Weights of a small transformer language model.
Training: a variant of Muon for these matrices, 493M tokens.
Each number is 500 + 25 x the weight over its row's rms, rounded and kept within 0 to 999. Layers, rows and columns count from 0. Numbers have three digits each. The size before them is the row's rms in percent of the matrix's.

# v: layer 3 attention value, 384x192, rms 0.0767, rows 208-244, columns 96-191
# o: layer 3 attention output (transposed), 384x192, rms 0.0654, rows 208-244, columns 96-191
# q: layer 3 attention query, 384x192, rms 0.0531, rows 224-255, columns 96-191
# k: layer 3 attention key, 384x192, rms 0.0519, rows 224-255, columns 96-191
v208 095:511501489485460530490506497496495504486442484482505486525553513504486477464494515480488485485492524503468487477516502509518471503512497504484498510517507538499556470467457500471473479509474544516470483531524531486466511522522466483517572509531501489526476481528543471478492513511509471475
o208 099:544472497504453488521499491513510448478540526489518525488446547535501514506437481481516479530500452500494518502473474523513504491516490461514506478465438507525530492529527507532484504474493497496505491459522508510494506489477538533536439509502479513509486487487500503493510508495472523482
v209 119:471505546512499468488487512486543484433455457520514512531511477502497473490489521511477499546505501526502443444481505471488492475524511494485508449500522528489523488519490502510463471539471491491503510505504490525499474488427510491480512549528512504498522500501490479493497543480494501489
o209 113:530503502518490482533529516491492493519550479485479503485498542512500447497459531469468500493518512510485506491481469548501476543490474498484503549515468524549497467510535505484484503512537492511516529462471494530497512534538515517509520517513494523482473511546480518476483491522526507488
v210 087:514459498487503471514506482490507493456523435486491493478502459511533559531493472480535491487535460483469481523461510487465498520548494469511496511465479504488445446483523531543510468534508469509518530554448498532526506487493531508565524486509517467497484511477469529497502491534478511529
o210 086:509536529489506530482494488525497510501503537485512496493501486488481463531486508496420530505500548480502493459526486533530506464515466491506532515481474514454489504527527490449512529525546501514514503513521485466491481459508502490503489493503476483458478490475481452522481506456510474531
v211 093:538503521461494525521531471462483485501506529493478536513482511518511523521513467520448488518500492516511499461526508509465515532531529493463518500477523514527500496504506505523507484489505487491520432469492495513494511484441520479486490525518521510544489473488510480512505499486422520507
o211 091:506483489500493481516480505513436478505522479550498491543505549468517507490495510523457478516460484535492453496498456522529471511522481512515530488514477517451490507484528482477484520551483476507499583518487524475498528487513505532486482483509464448498510523515453489483492453487487520505
v212 086:508474524526505551546534505527492464488482513481561511495510481512512501519500522483447494493469490541548510467502475498507523473480502504493530518468482484449494480555482510503473526519521487502540504503507480504513484492510518522470469523540511492529528537508524539502500554429525523513
o212 089:498473482510516504517468521470525517581513513522492501511518506490472469520497537504491456551487511501541537515500495529448466514453504504477524523485556512518511475495507474509495487568489487529500542521520495521532492482421502480526498520476508504506470510511456507484492490513483477509
v213 095:473475483505485512492530484467504513515513517470462509531517455538485489508540517487503501482514471490495487464524563488496458522498491516516533481517475498506495493466510551527501478509496515508491492465482489498484512459465498492477503495496514517574494508466483483481500505521477505493
o213 091:483472564513491526505468498533484501507511500535503505509496466487503527468504482467449505507524512545485508503482497505505517498492549529491529503503503501509492499477544539499461543502487516520508508513491533486502516503494521481509473574483517512495503489484493486506485492498523486538
v214 104:496499511530503541511479534487472499472532508528515475542516484535503477564509498549524492531514522496527504522479523515488503490474470490487446493481511495472458517509459459461492496485462488495525483524507483430504510507491474467495507479505516520484473463485475517492433537494504514455
o214 099:514513484488500489506525495491515489518477507551479497449512499504497509484540515547505497523521545496510479496519499513466519541497508472436505496505547486536554528475466477494497524478493460480459495497466453511492533475487484521524505501521500511479510487468505482520517504493530506457
v215 102:505526477557468472500498454481520473512498462515499481534445512505481495531480514489531484508525508472468509516507524514493522477532501487522491508487483514536444535548476504489527489506474499524508466488492483526505462505492545508541549497490531497491521502464486484472535521504482455512
o215 100:494500516506464487494509504489484522501500479480513533525493543501495470438472508468500539506481520514526464501496474503534537468483421502511451506499496511444477479518503476458516496476531475477520492507504523506486500500514499502531496482505499510502494494521537492485523488523520550481
v216 093:538523505495484507529483496522550464503458571515513477519476487481526488522516461499535483453517506548521471539473547478507517529510528478509497515477516501481469503498479478520472451511525525504489506508536496475532485438477506495468481490534483471488505487454513528495491557479494483509
o216 090:536473511489513518492466482519545451485530502528498511487513525501477463519518510478489499538529490508502527474489510500474460498477458527460483514500491521509462483489516556525564513500511432550498513493483517481457531470493495533470513548469459475461499466529505499468496457514500549501
v217 097:436516475508542500471512496496537474556473475495508442479492526512516461486487492490480494493516517516517527519512533471543499454499490505522473509495506495450505494522530493497490510534494529489482503522446518496503482516526480487532462497511456449516557507538495525521541497543526545537
o217 092:526525499495454472522506497512530515504473482491511526515523478539506489490514547468529517507508456473470506453520548516483483502501523531508508534502508471523511458508504483533518489489478525531475493502554494483488508507495473473513496489471498509509518491485497468542496458503470524504
v218 089:536510490503505529497502494507525495494505487525505516488511523470471503518473515470532484519515504517446498498488535532535481508483510442495533507513550504530521528518522504451466522465526552490530496486446500525545475508527495506500493466480496522502464500489525453554450453487485517472
o218 091:530456520495472443495457507541487509493511547545504473504495536498473491480510503522513482479437484565523491489532546525516504526508518487471501446469501480497470464506490495473477464475465476461483486478494549470477500505514464520499503486521493485532534500512539535501482554487490518501
v219 098:532540484478493530505505481510512449491476501455521511492522452483461517483511510501509508509467502524518501422465500553515502502506479493473468484538502475503530491501497507509515510529542538506515553542514487492513500500449508537506568522505459537504494512492483487481508522436489532470
o219 096:473485502496490486507475516480535491515530519487491539519483520498492525479503505500512493545486529459493549546493524496477490475530472511532495542537452476517460533493523478520480478506511478522504490511502505487476506551467562516526481515473497513497548519529507508552517502519466469483
v220 104:511525513508505536510521544455515494503471502509458494517520506494534473529544516501464490457544482511467447546499555487509497504469503511473514487481490512487448529487543477492484500507471540498474504526523499550466505510476496481524486503539465508483495512508463500480519543556491496475
o220 102:467508463521525497512488474496470481485512469456487490501511485519501468547533503475507498513486496498508501443450528551518500539522480489496453484572484507582505536509484516490493501504479506461469488508524500488497533472486489524509494526484496473474521454501535511483485504479527528457
v221 099:527467483492474479480514537534514516533492498523490465493472514505483532494473464480529497536488494501483510480475499503504489529481476460491478477471521491483491515449485500468474506543492462531558478527523493510474502496507464486494501494491517456486492495505526482550494526511504517480
o221 101:485508505471495534514523519520478482529475499482541552500491492504455528520503470514563495477497532497505494497520514560523471567494502477515488477484481535497532502498500492488544507467541497515493515504471490519484485515519503466540520496507482480495512497527519464474492499558483487489
v222 106:473484534539520479507477494493505489496455516506556484492522488494525542516494524492476510500512483491463501533504477514486500525476507501514440540560517531476531490503448528479484503537468511493495515469509466522510526444505493551517482503503491466487512503484489552489527527526501489493
o222 107:545501490511489535548479460514480493495467497465492482504508512574519489494526540506506491491483551496536516480520527498520519483482490527470487530496504515504481493521534498552508472483550460500498454514520475519500534513452492466476490500447518471501502518507513513496522517450504513518
v223 103:515482477514471519488471527430451488488511526493474500469524470536479435489536466515464487518526508497512467512515486456512484503507496518519516495503495493466516501512551509461530508512491507549467476517504501503489498520505511485495483540461521504515530533497534479513485473486535479519
o223 100:522512512508520487473508474477531524439482496508496505486457474492503515489493534519492472510502498472497507500479504512507479507523556520478504478521508534558501476489441497486445526516480494480519524486530506485466511513547505489518506555510516503534482490469507516504555550486498481491
q224 089:506504500504562533509477465541464482532503463497456485465492489491509497523519522518532504519468519506487492487514511526523520535484477536456529509465466510484535507475526458470519480493494498507489512525546508519517484503540492508444525480498526485523499462492488521494514535484525499497
k224 127:497531500510501518523503470515533482470492486521503525525514463477455485544484424485480539475488478507503493506498502526513535535492517514489496525480494478493509492496533494480499527471465516528508515521502544442518524503489463511485459476488508477511515520498514554499529528500492487518
q225 133:500458522486512512493539534464478507498519483473494523522530511500592514503504535515516447533493515534489460503505494476482467460453472494520496477534489551543506506477469502519496475536534463517476476472494473524507501501509492487489531498468469493516469487477510466543501522526504509486
k225 116:465464513489463494525516520514505505517504514486468522489527549498520509481490472516515462546484483525474479504533497525465452488471496520465528507490523500464537485459486490521484465479491516483476525515526480488487469460508566524504510518483485532528508510452517475449472543477528518527
q226 085:502535481511480463499497508520500503499531497511466495472528521524438481478470468464528504451458476514464492464532492535507516517517488491493476517487549451516493513504523517540484491486475483460501499489483504483501529505477472486498503502540513524479518524483501504481494446485494508498
k226 088:451458523497493523465511504481512479482515498491535536531497544519561486503509535498541465506515530486464530539486482484497528488473465454486536511512447482480540509458512530500473503526491553477477480447478499523533495510494474476536478477513490512553502525509515511504498472482535506524
q227 095:476478486501504507525456466510513486504507496508516462463472454478458469499499538485498552478509471469522527509483514541543512550558511514496504502489508475473504485520538487491525506455447515550491512498511531531506516546459551490488498519568553508510532484517464537478504516518479480490
k227 107:530533529490484529467464438531504494503491474453504454480517489530442493527535454482472517486489505497488461489480533509518539512510501484518487497499497510526476480533532494506531486508474459528563496528541510469527533524482453493445508463516515501464511479499493529530507491503496450485
q228 081:482500509524512525514494482543492479505507527513495463496479446484462503506533494493517508493464480482496515487459508565499515500541483507477478510501492483500533464500534477489519496460493507520509497529514526582500534504481510461471489541532521502508557508498520533458552488511462488486
k228 086:534535503502485492474452467474500509495487524515483462499491458497489505538512545481514514505499506516483486498498525493482489492508515503542463510552501517538465459484477460472534467519546476516526490508494498506542539544481483483467505515523521488467524490523487499541554481537478489506
q229 085:471514485516539525484461427475504456499522460484496489486504458474453496494501484488494542476484496495500513507492504530534481507508519528480493457469487461544511515504525473474556495478488512520491565468481483497465501518499498509476508495535543486507532475504485494493515503504523479525
k229 090:528536518517492480472448459486522515488493497461497461487498516537422487496506491512504536468476491471470466506467497515496485517512512477529503472470486475518466500536534490470555492511486455502526527517495531460506541558527445491484511502519519503502496507472477497514542505493484471486
q230 079:500505494478533468547548539512477448494498570522499512547490498540498492507486500503551473510500463503495498521470536507467522460514491448508468538505506530471529514551500506524499510487505487510493492492481479509498489478472532496541464503461513504485477547540486487507472521538485482495
k230 079:530528539505497511504561529479482489458475477523509521490505495459517515517508521480464467474517515520497522493547499522487531455468508548530489524510541502454510503489512491530503543488520523488477506535513520444541473527478483495526535566461458530446474490485502513538515537498458520460
q231 088:453503536468499520529496486511497479497491466497473475492482490504453498494494487477506519503444459471516492512475504524508471545551514527476530505462474471494535478487550489472548482495451509502500513516489484545492532519476490473447520497571522520529545497504503505509504498522475489474
k231 088:530524515511543504487451461480544527526488451442516457526521481547479525489509521499510507477496487507468446502490500508524523500515534502499474486528485503503471486518530471473542494546504479508489498550529523509509531544531453483450488523528518500502535491497503477524552515520475458492
q232 081:473490519546484504487462482448511503520507456465503491555483514494489482490525520474503503499520480488501518511478522540509527528509521478463493510534504448513491473509525485533521474431485507500504482464548524552477500495489525491472484518562556494494523465466487497466516487464525490518
k232 073:498506514512442525508511471508485459493482482444494486513514487451460467481490475458508521496521513537502501481456517540488526496555498475543470524488444526469455501516534476506534491509487445507525520452543523523505525483505429507501493528539482507498487447490528456506534501487507507465
q233 088:522527485540496453508477528503517526475517490503494523516479515476497536468525462500494482489507539503503498476510478462474496490455497481494456484506559524483470526532459520516433494509541520501507487519510451459517474476530499522528522517463476498496482504507498482521425502486520479503
k233 089:488493504524466502550506533529472505521459535501545550476470492480517522529494485505509484521528520477525518500544473498495474490454541506506539467471522522475536523496471513522441525485500491497447477496487481501505500481494539505510490450454504533493487496523509503451461468494529511503
q234 098:526486504485523481546527502501510481485484502483549495518472538455530501518538461479484486543541534519482476504476515481477450462501511519501514552517486466550479520524448522550460515517525444518500438506509524504487510481520496475496512452461505501491501515506464505501496486503555510504
k234 100:482502519506503474509505487530477512486509503486501477494447433447539546496499506478500479504522495515519509466491555481491511493473482510541489529484488502453504488474459521532455492447467512497477473531526494523504490502532528469521490538475509507481494457489497515485449484504499498478
q235 083:421485530506499531496466466478491485490490499458473468560483509518491511488504513533484501509466482442490522515509512502511504512547545479485511448480486487534492487494523499491550487502517502511510498451512483527482497545461482546444521492546523513499496531490494498478465518529463477521
k235 096:483473504489512544468471476500504523496498502494531494559491485523465531491507515510542510505481489513496497494474527477504511503538536454475501454508500514479456451501535492489561497529488487457504497490500518520510551504499481500501485529499543503478501474514517506524513453475439461514
q236 086:481518528467480551477470477478505500492514512501450472462527499510497481537512542478522544494505444520492537501518517476486463542501562487473520500538465481496543474449524451503540473497498522466521515486508511508522511500509492499477482511527525508526510440531526476523551498469482510505
k236 095:500501460511516475471467520517501511475507505495505464546544484476481489498497520519465523482469484519469524519497503497481513512519496506461468509498506508547521495499509508467509487533495478515521519521503513554473538527504444486448444521554489475501516478493472529495521490488472489554
q237 095:463501558542525492515459486478512478483528467485480515519490491479486492494522484486487543497515535515474474504508518500477453504509505511493466496502484449542469490490540500467515495487522479527509490458560483506474530506495458475475489465545502476486478510474468521519528454464522484516
k237 089:480485574487470475516451466498516464457504479435492474502480495501483504508536513489528496515486486496531480493470561522503534503505465479504455475509470500472481474493536519488513488508445498518532492461531516567467516528481450486488485519525498471494510498468504477518435490482510477473
q238 108:467536488484505533475518472466480477491504530486463501530474475573467477518501502484508509441490467471520497520474484519492520509502518495488512463499516505487526503480547459472573506479490505489487464479503503503526509499539534528494484523513458494513482558487500487494513495531496490516
k238 109:536521486494537530477483487469541486500503450498530530516507523503510504458510457486484489483475488511474511501496494533497506511505530501483466503493450521523465522547535503480537503515512505502513507486496528534506529532474425508495512511487529524488477482520509499517554488430495432462
q239 103:513512449507483462515527520520516490523491498528535465505485523435485509504503471467488485479513496505536509523475515509526518543523457532511542518450516510472514517483474496524479489468488492498512529545471529496497543501527467551538476544474529513516497485569473483495510465533508514480
k239 101:488504457489497537531519495508549491506455473493530497468461494487514525480512471490502518478542520469533484450497492523552542499479486542505494535471486499485495536537521512513471505483550479509473480519519490512470512529478519503497514443486509508478495506502485480493487513502560515514
q240 101:561499452485478510512526520519528533507478527483528509527457464497496496499499486492511512496529511535544499513501524414464507527497491523520508493538524516492523517520521540480460531520475479493489495503459471520552488489536507503499516478448460527505474482531472494481467531465529499491
k240 125:528497456465524516511495485475512508528509540501496497497441514517523498508496516509504468497506480449549489494546473513486469480477506499497504542478480515485544510499482486509486518480509519489479503512487452499510435463487504484475532445519464478518465519518516488490491522564562532462
q241 118:505499521493516473486563510503485494529516552501500523482529522471526478481504473482489485512481501532469502491500516514501511476441486510500524514494511498523523525513485502490471491536508492461505434478451472548503504471496516514499491492454517520478473498482543498474486445463502520498
k241 117:467488518511478453483518523506501518477518523509447507471512500432510549407489495522476488502497537509473542511518519487479492524509487523523506489496497500505460523500496520486467484496511548507474507519492518518454508534507478472509507523429530515497479490481495517511506526466461497479
q242 110:496508487546509532518487520489491456583521488461519510510493514508508530508453463508514491493501514513501483500529492517495485515514495491485515490508531514506537462517548490549503530441503511522464514510493514494489516490506562491468483545471488518460456534470483528539474524476496509487
k242 115:536512456503504501513483463535489518508507484489520510464483454518487511536541472481492507517503485554494496513500476460507488496549490498505485499517482497512533528510477488492473504463458520529492487488519490532537523520488508524518500546509528515494529536494521552485545445440491501475
q243 120:498434526461499491501492496506539506476493495472493477497490506452508472499483521530545481523528501487511498512516500438498515505495502534559543483500488507490514497521498483461487510506499463498496536504469502532514501512464496494416511497480486540490532480509495511534452494503489480461
k243 123:465467478525544490511505491565480517517503511495486519493518511511479496459534471559475506475482463537467490479477551497543524516516481503480498482488496500532514475532534518450493491524465499567505495560498483502466510479486520504483495512483528489486524493506501533521496521453458458488
q244 131:469520525470470531508528500549521469525490515507486477513479482507508434491470503467506499539502463493481472496490472516510462486487534507508504516452521479480533508492496509525471496450494495534491484508466535531529491478492507486484492532499508497510521536514493528445510499506491502450
k244 125:502501490516495515464503479508502479486511456486514548500459517513501501505461431476474488526530454497465500483532457537519475511533546520491532512476528466467527487534526500524458508488467492545509436534518512514525503480469535524553487510497537532516481471476504536522492527512457496484
q245 117:526513523515503461501505505487496487537535543464505473473503409497535486494511505497480507543485518492465486501495464491491507446543549492494493553479498456573507484518500490477513476480489518504436503498490495506507514531500479488466505502498516505469472532514523473485493451510487501514
k245 108:481532524474476477503501498470521470504510539519489517464524485475516492505488529476455453524506506474512542490511553510513527498521525490457493479487483511499527494452513547477498495508471517498484513484501519504521497547527494511457525525509487495490484539499462500533488510481497500498
q246 108:456515524472498545501493475495495515479467510471475497523500508507537496501542478476486523492510526516541466475460501513589489480500479435505517461494510516530514456431470530463513498521497504520524479499535539551497536492528466513455504520477479468485492491503499549496492532494521490521
k246 106:486485493487535476498508551529493509527479499517501530495538490463488528496504444498483464514515522577522512519516450493468509519466499486505494472486523463500490479497518489524506482485483483479508512521480449482499483502512513513519515503518510491525491471500487502489526534499504441492
q247 111:498477491441498500473491518507506503482493481529476482480519486485533469485513482535499442468483499573464492461451503496489503502465501527548496524491508531509497512518497520522516485512439511512512529479494493512488547460477491551489475466541488488500509488470509525518489492495521480505
k247 107:507469501506487543532505522475509514486520523462485494494518568478488524500462523521490485506507468542487485471504528489523492522487541545519543446506505497497481462477499504494485479499515515536479570481499535554521521448501488518500527500493493474545509507510506488529505500499471523521
q248 109:464492493491445479520506511531472516529525516513481488473496552471441537483489488524427489487512507449487462552540520515539501500527499507465526528500460480502525497498484483504497495525494538426492485496530504510514481468502498475484497476501489506512523534479519475506512513494512507492
k248 113:547514477484475547535468457482517497482481537486499499485458509495475483471456527536543533485533491482476487496455476484537520507497500515461491581485459492476496523462494503466477537495513476435440483505496497484486508479465501469491449479466501496502483532515474460499522525499491524527
q249 114:515516518523468506503471496497490457520466474478567508512469497505473503483529498475489510522503478491523495488492472514525487436525490481499509465491480470513455520492495526499459521485497499473501484475532476482495498516481482473505511462515522481482482473494512537494472494503519493475
k249 122:478521534509474486545464443501484498514473491473455533483501503510495522494484488490482519503515514490573512522543519463518473524481508480501544529511444500447497543488532521489486488489492520483506461520523481484538512498521498463509511493500523496484470510488546510499492528520509517483
q250 128:533517536523471475529468502496552538463485482476521504504480453525477475495498506544561520472550535507504544527521510452478565476497467483532510452534498491518466495519480528520495474546506558504452510427497477511489529521472481447516509467507492513477505499466514463514464524507493487510
k250 111:511451491519473513513489508482480519470543489523499499491505488511519508500527532485492445503455484524466530489535543453505498498508496541468489504553500460510510478476542489516538511502514485497500506520502455544464468514515495472529489499520512531469450497506494445502524527478470518520
q251 105:483490488490535518489481469489454463511483495488478499509475489501516519497494486449498531519512521536484448499488544525497483529483461479497491503544477528539480472492546487483491504507479494548464524516562532505458539474514505506458490456525505497488493417490534551563534494485520491507
k251 109:508461479470509458523505469519519490506480446491449493461494516497476492501524515512520468496511500505506438520464434499528487498498507466497461503500487492503512511481510475527512544510467480493488511484511526542506485471499522464498499501510431520516505487465544538550522473482490528459
q252 119:417495526515512492509490521469486531452504503452463507497484515528513494491533465492549524532546483487495483466517529493505523516489490457485485502501511481492490537505528516539435505506505543493471499499457452499488491511470510479468527424528489486527559474495517509519486473479513465497
k252 105:477483527539541520482502502510450527517488477474470535512492469437495482520469532502509447476522530544463483543477485484508468492457470458500520508514499541464531493532519497516485481547474515536520476513489484532474481501485526513489483510497489535494503489498536461549490505491495489479
q253 104:511496492532524552454512517473496507502490501498509464473546510483539533490491462520498508449495497505479512515487478439480501496486475464544475498485504490501486507510488504511475513523486519500541564498503523492492507503521466490481514531496460528553516473530486502491501490522447527499
k253 112:465510484527479533478489484495527539498501481523481523527497524494516502475485521494483487492472485513500559459463507531531510480492468514457501480482446506471465502498492469489494510488504496451534508465497507520537522468517552515565509503533491484503504458518505496500473471532533497559
q254 108:536462537516506444493498491471491517491520518486488543513518497524546499507490502531514469506527523509488504508495477519515493514517568521489519506491476490543507504510500487502522543532525528482459523493474488530503506481488512514512502486470552520503497531504497521492523500489524508487
k254 110:479502474506518512513571458529537492500557493519549477514482504469467479503493503481484523504486520538519535500478493524493521446484494437504503470517503523520496488471462525474502484496441522483533492471453509497488492491490485520449512489492511530505523465511492518489518466485521481486
q255 110:517461537499549501480564542492496461523501474544472512507496499502498493477485491487479554521493540556500521505499550527493522445481482515535492488537478538498514524557535499484532502549526478512474485482492502518472524468485521491479520517505474532505474518483473467510470478475489484482
k255 108:498504510500539506503480543476503462494545495559497496506474559489548502509506519495517511529498449493465447487483529516510495519458531478505502462517498541500499506506491519455598483514439488574509512505499518516507500514523505488509493501501492519482509527515497525463522478484530516456
v224 105:548499517480481516507486523450505475470480499467518539518491475490469500523496474511504512456495497540506471463505468467506461478474511492494511490485477512496544466493508473479508508541475495537520478499474481523523524510471498537536490520511476480495507487476490532491525508468500506404
o224 107:523482510490508525488506477510507486508495474511486493472455503521546547482542564452526528494524535429463516533495507497499535480465463481509487511475486467504468484551501487485488484535525482443484529497470525472507491524487466474514511485492509489492478527554538463482463462535522522524
v225 093:531494481509509526476510463485541512535510467517538507522471532491504483517499529487477512521517553526480510523522512531508498485525483454494483490489542423513491497550505538514520471513505501538517533511498520489459438497490475500496508498539472528499474508491526489552490499530517509519
o225 091:467551532479517460489469487499451499464544500506452499474508466515526529475478466503477503493505478515489530506510509543498465519488535533468494493496487539562526517469509466493523535493482514523518487492514477509481516485513527527509477515476518449517519496495454529488537510480476492480
v226 105:522555446493477504532495453500527499476500477480519515510462510546486469496517486540543507501527501462459510530465533471480529445522483521530501478484529465474471498502515525504522524519512500509495472512508500467506469504558499484501553496501504540463543481499494475478515492499558537451
o226 101:499504502496537494482462478490458505506514495514487471513492515487509535535484513448474492507476504576531501502487489530509472541496486486498529514490480552534513492566515512494473477512468493528511544503504508535515540455467524515524475509526496473517504528507512521493488507514502487523
v227 106:542480448524510472486477499532514509539503490538498475509491477496513459496470544519516474517486506513511497494505546588501498503466528509478507526471477490534505528511492495500491507497493460485528500461507493491503486484459486484445526425506518508468487511491497474506507496523480499516
o227 106:487530482496551486494510477485484482498526492487532532536494528502494551485485468513467512489500491509488515506496448466474512499536534533491495498546558515483479504463475526499518514435547506512494553509524502484505474521524530568519460558496471459501505499477465495519493473495520509513
v228 101:469459528520503493545446514484490539506505503457526460463470448496489479456492501531543499504465511480472533479474473478536473511486493505528500513566496485479520482498484481501492492492458518498463519531488493529540526530517503551507511508461469506484519487527470479479501468498562493496
o228 102:477485464468510504476516496507485495552504510496459509517517548507517510520495509459472505481505480520534464538517478474455517502501469473524536481486482515482473509488477492491502534492533480457517477517494515477497476512499504457508480536504524484497484531492543495516496518497472518480
v229 117:521513528527488495504501460476461511478495518501490501534519507520520522507515515477511532443507511517476482463523497481512534523535512510538512515463445511532523454487485488463485509506498454526517493521495484550566542510491524484481489533464491466509499474494511518499472537528473460482
o229 125:486510496486538485494453517500538470506459513500553500489498460541482500498525522522500519504538492431531485509507512480508523489519520472481516472510486477466485543524505530524520471525511489441505488465519483446461493516490470477514507462553498489487468520517508481525498473486514487532
v230 095:502560508528485504520490495521503493466500458535500525463518536533510525464498507507492513508521499536472506514491511526504501496497481503490509465511487544536474455515477519476506510501495499466532458445498488470466473552526494454535517499497503493482520514459437501445486528531460515519
o230 100:500490495481517522453529514456520517509498495499494508504462480467489498557498501464510488534509454465512488449495514526486503503542542489506492508497500497510514498494547505513498489552502498509453553526452555517434527418476507542455509457520522512501484471536526530536522446485541485494
v231 097:471513492515508504468542482534522508482513464499517528464508468505499485466504477529487464465485476491564532457502501462507494506481500529488510454533484496538543506474499489462515502463505511433491485500465498518485455531491505482514487493480516520487519492486475478514492510513517573512
o231 100:497508529525476545517480458467476503491519494504480481494510506522515541520527487478490501519519467512500484539479489534463485482483526489484514512492515507466481541483486454539472509527507497530516496535488528509517495454524516489543520542509540465524454459512472514498503492508513476498
v232 094:482554479497521486513491571552499506516561459489525523501496504487530496546470491503510502542541532526515479494533500497540482494505510497492469498541534500515512530513481508501513517483496512518485459504450519476483502523481532534503550484507482484466511486501461519516572512476512491473
o232 097:527478548509490499494537472503487495526447511499511513485479501532458505471515505508515494480518479469477508493471466503429483516521514492534500512507527493516492511511514491494518487525485493452512556507508522547526494481532475466495459518518515526484481467502543550480479505498508497480
v233 113:413477492507540520517490489511492540480462484490482480498517511524538448462507527541511488516518471479482510538490529495463501540532484467543503485503536453533486466495476486520499516504459476469475491520471476565511500473517505496480500528474465527510512506526491507503499515503517508520
o233 112:493511513506487510526496479495516459493517496521479471489481471517500514505517495496490509435469477517508527507501488483496485507511509509509485466550463512438505554495538524445492503467482503479539503520492493478472510532492538451507522498510544474512478476524509538505477534476535502477
v234 105:502489461498501510501524516486463472491474496526495540484561530503469491481500505498515479455514499485516430478477507512468492535454468522464488496473489490508501500481534520539502540519516439516496505489543489478549535491519484495513468489498513549503496487539492506507498505538532485503
o234 107:531477509543463473497455499487503508482524520485520480478499496504527500495507485500511550521467509543497580517492479484492508453518500553512483492511517521519466559545496476523502445521478515473486514508470520487498483477488503487489531512489496491494505521473491440473468469472507542472
v235 111:486479479497499515479502495489512507526525467488493451533502483504477477462532481527486525495479531497511502493487490491481493524460482493477495482486552459495536486512467494538483476484501480493493484470532463458541536518532446535496477472474479480516538467471505514481534494567533530459
o235 108:526506501481450455511503462482453510487477521484506515488488547502492527523486512493469459523504471496488484538521481509520493434507495523557491517511467548455464467497522480505495512512542537506513524513500538529496476502460525475502456508512483531501463526506489484525494526484496515504
v236 120:497487523517499503548480496438512490510458502508542545541517532492508507538488523481478497505479500577507449491500491529473519525507490452514498517491479541537462544495512506491470511506504523565521476529452477503526518469507471494479485532464526498494486483494475463487486496496502503498
o236 114:497544496520515473508528507542545515502515505473492459513493467510483522504520490503553531503533484442529564496523467500493518485531502528481496493510519477520523510534501558492483503458497510447462515492541486480467499520501493470490495485530491503474526529496510478491461507488471480517
v237 103:509509537502501526527497467531454501495525539491480520470499540523483467496517531530504457504527472511477485502521509481478459497498516499540496463498499502509484516508512478514515511500536548541458495526476527505515489474463514468500514529503475546487554473488523501481479531522460479471
o237 102:445503498485537502511520535472516499489500463504509494506491457507566518473503520480481536507479509502490514500445522533548537522499495495504540542482506519478501499515494547523477499502472522463538509502520508505505512492474505561527517528528526474549486517523508548487498453512502492478
v238 108:531492547524495483533494457450493456465494481484492538545519476448502536524509492479485503470473450494487500455486512512490479518504443527495470502497512550479481507513523517504469514500491508530501473562489499470504525518525492507514507507519467451482480472493490476463533537516523503487
o238 110:471502483532509487503511527505521551561495509488492477505496498521476488500479494491542521529541549472522501508511484498511538484515481474499510489462457510564492483506496500498522475506534491503493531484502505507515479494492497474462476472500517528458519531507488453503504478497537494481
v239 108:482446531482497548532468495457469550509491503522484522474516532500511499514523449508496482513515450525535479475489483530493512492530459521548485500504467511553493504497487472474506492531493524504521498488477536501552448475484494491521503489458528486439517498514529455505501508477466492476
o239 110:489525495535492498473532532522530469530504486474498488505502477492527516509486536481535472475522520509471519510455516513540491515512512500455494505510509502518517535518533512479528500498496505505502505496488461498485520517458497514482546500516528516504520525578468546499514492498493515509
v240 096:505472486483556490500516501463474515466533480502468487509515499475479472488487547517481491461502457462499555520528449517454496510499541500521480497449479490499443521495509501472475532500512481481500502506525546462465499524536525456525509487491528507496482446498503531502507522479475506505
o240 097:489523508499472484491456517565479486508497512513501503486487483521499520522510487491532494521519525539503460458451545492499512537478465509448495500491503508481507517516522498518531467468478506523502500511490486538481512496506530492517499498487476458469522542498506479532513514510488500521
v241 093:507488499501484510520479489535490495561546524483516510502480497480511505497499452524568520505533487511459528544460537531471432513459498499490496531485497464506465471508464518490505452487488474482531510508494472494487502450508539523524512493529480500502506542466524513507523445527505470492
o241 092:482470482496519499478494479465486463463538486491472508514534490479509513516517535457458483508466547504499503495501479508520550525537526464518513499490485553498476469515476472484497517480490511490482506512517552498528475519550490519477498507491491491502493465499491500489487522495520542472
v242 107:503506457476494490484450467524532512495502533460485485463475473515491513520511453545522464517504532484532523484523538476495461522473498536470544467471485446503518523494527524489505516488533478481481529501509535482507477523456544493493508500510481527533484459527491507488494496510509505480
o242 107:504534468497454497489515497493473464487493498529531496501509558500503480476535505534435530477485478507480505490483472523549524525447489502549483508489513491471470466501489505536510479494497514545557475465510481520487517457532474538515504533492494470481528502500524511508498484537534482544
v243 098:501512497529468464515541506517515467499503501482496504540458508461525475491536500512497487522502502473481488477522496473521559522531509491541492490496505488500491531490502487526460520499510486514512509529473526532524502543508502512470481518482462491501483448520493509484530492493504502506
o243 100:488509520487477530501476507491470520496447518483512473487509488540436527496497528539484518475522468506522529528488454476497456470450502510489492492523486474475511485495495506495522474491482483498524477491506439498496492469467495449512505507510498520476510492496521518496489561496537477525
v244 106:541561466431469467500502515522553508518482450481503455488493508547500490475522487504484490495506512520497501526482522526474475508543511517511525540524521455511511513517466513502531499473486537476490478506513503511509521523466474511525511492537550479547550499542515557503454476494480533501
o244 106:475484480541507557501513516484455500494482540499466541519490543464514497488495511491530486515508520486491525507519475531540467475505454489517483524503484479487490520509531501434456509505476464491471514491481488503488499479508485543480513512460463501492473490507475498487535484530512498522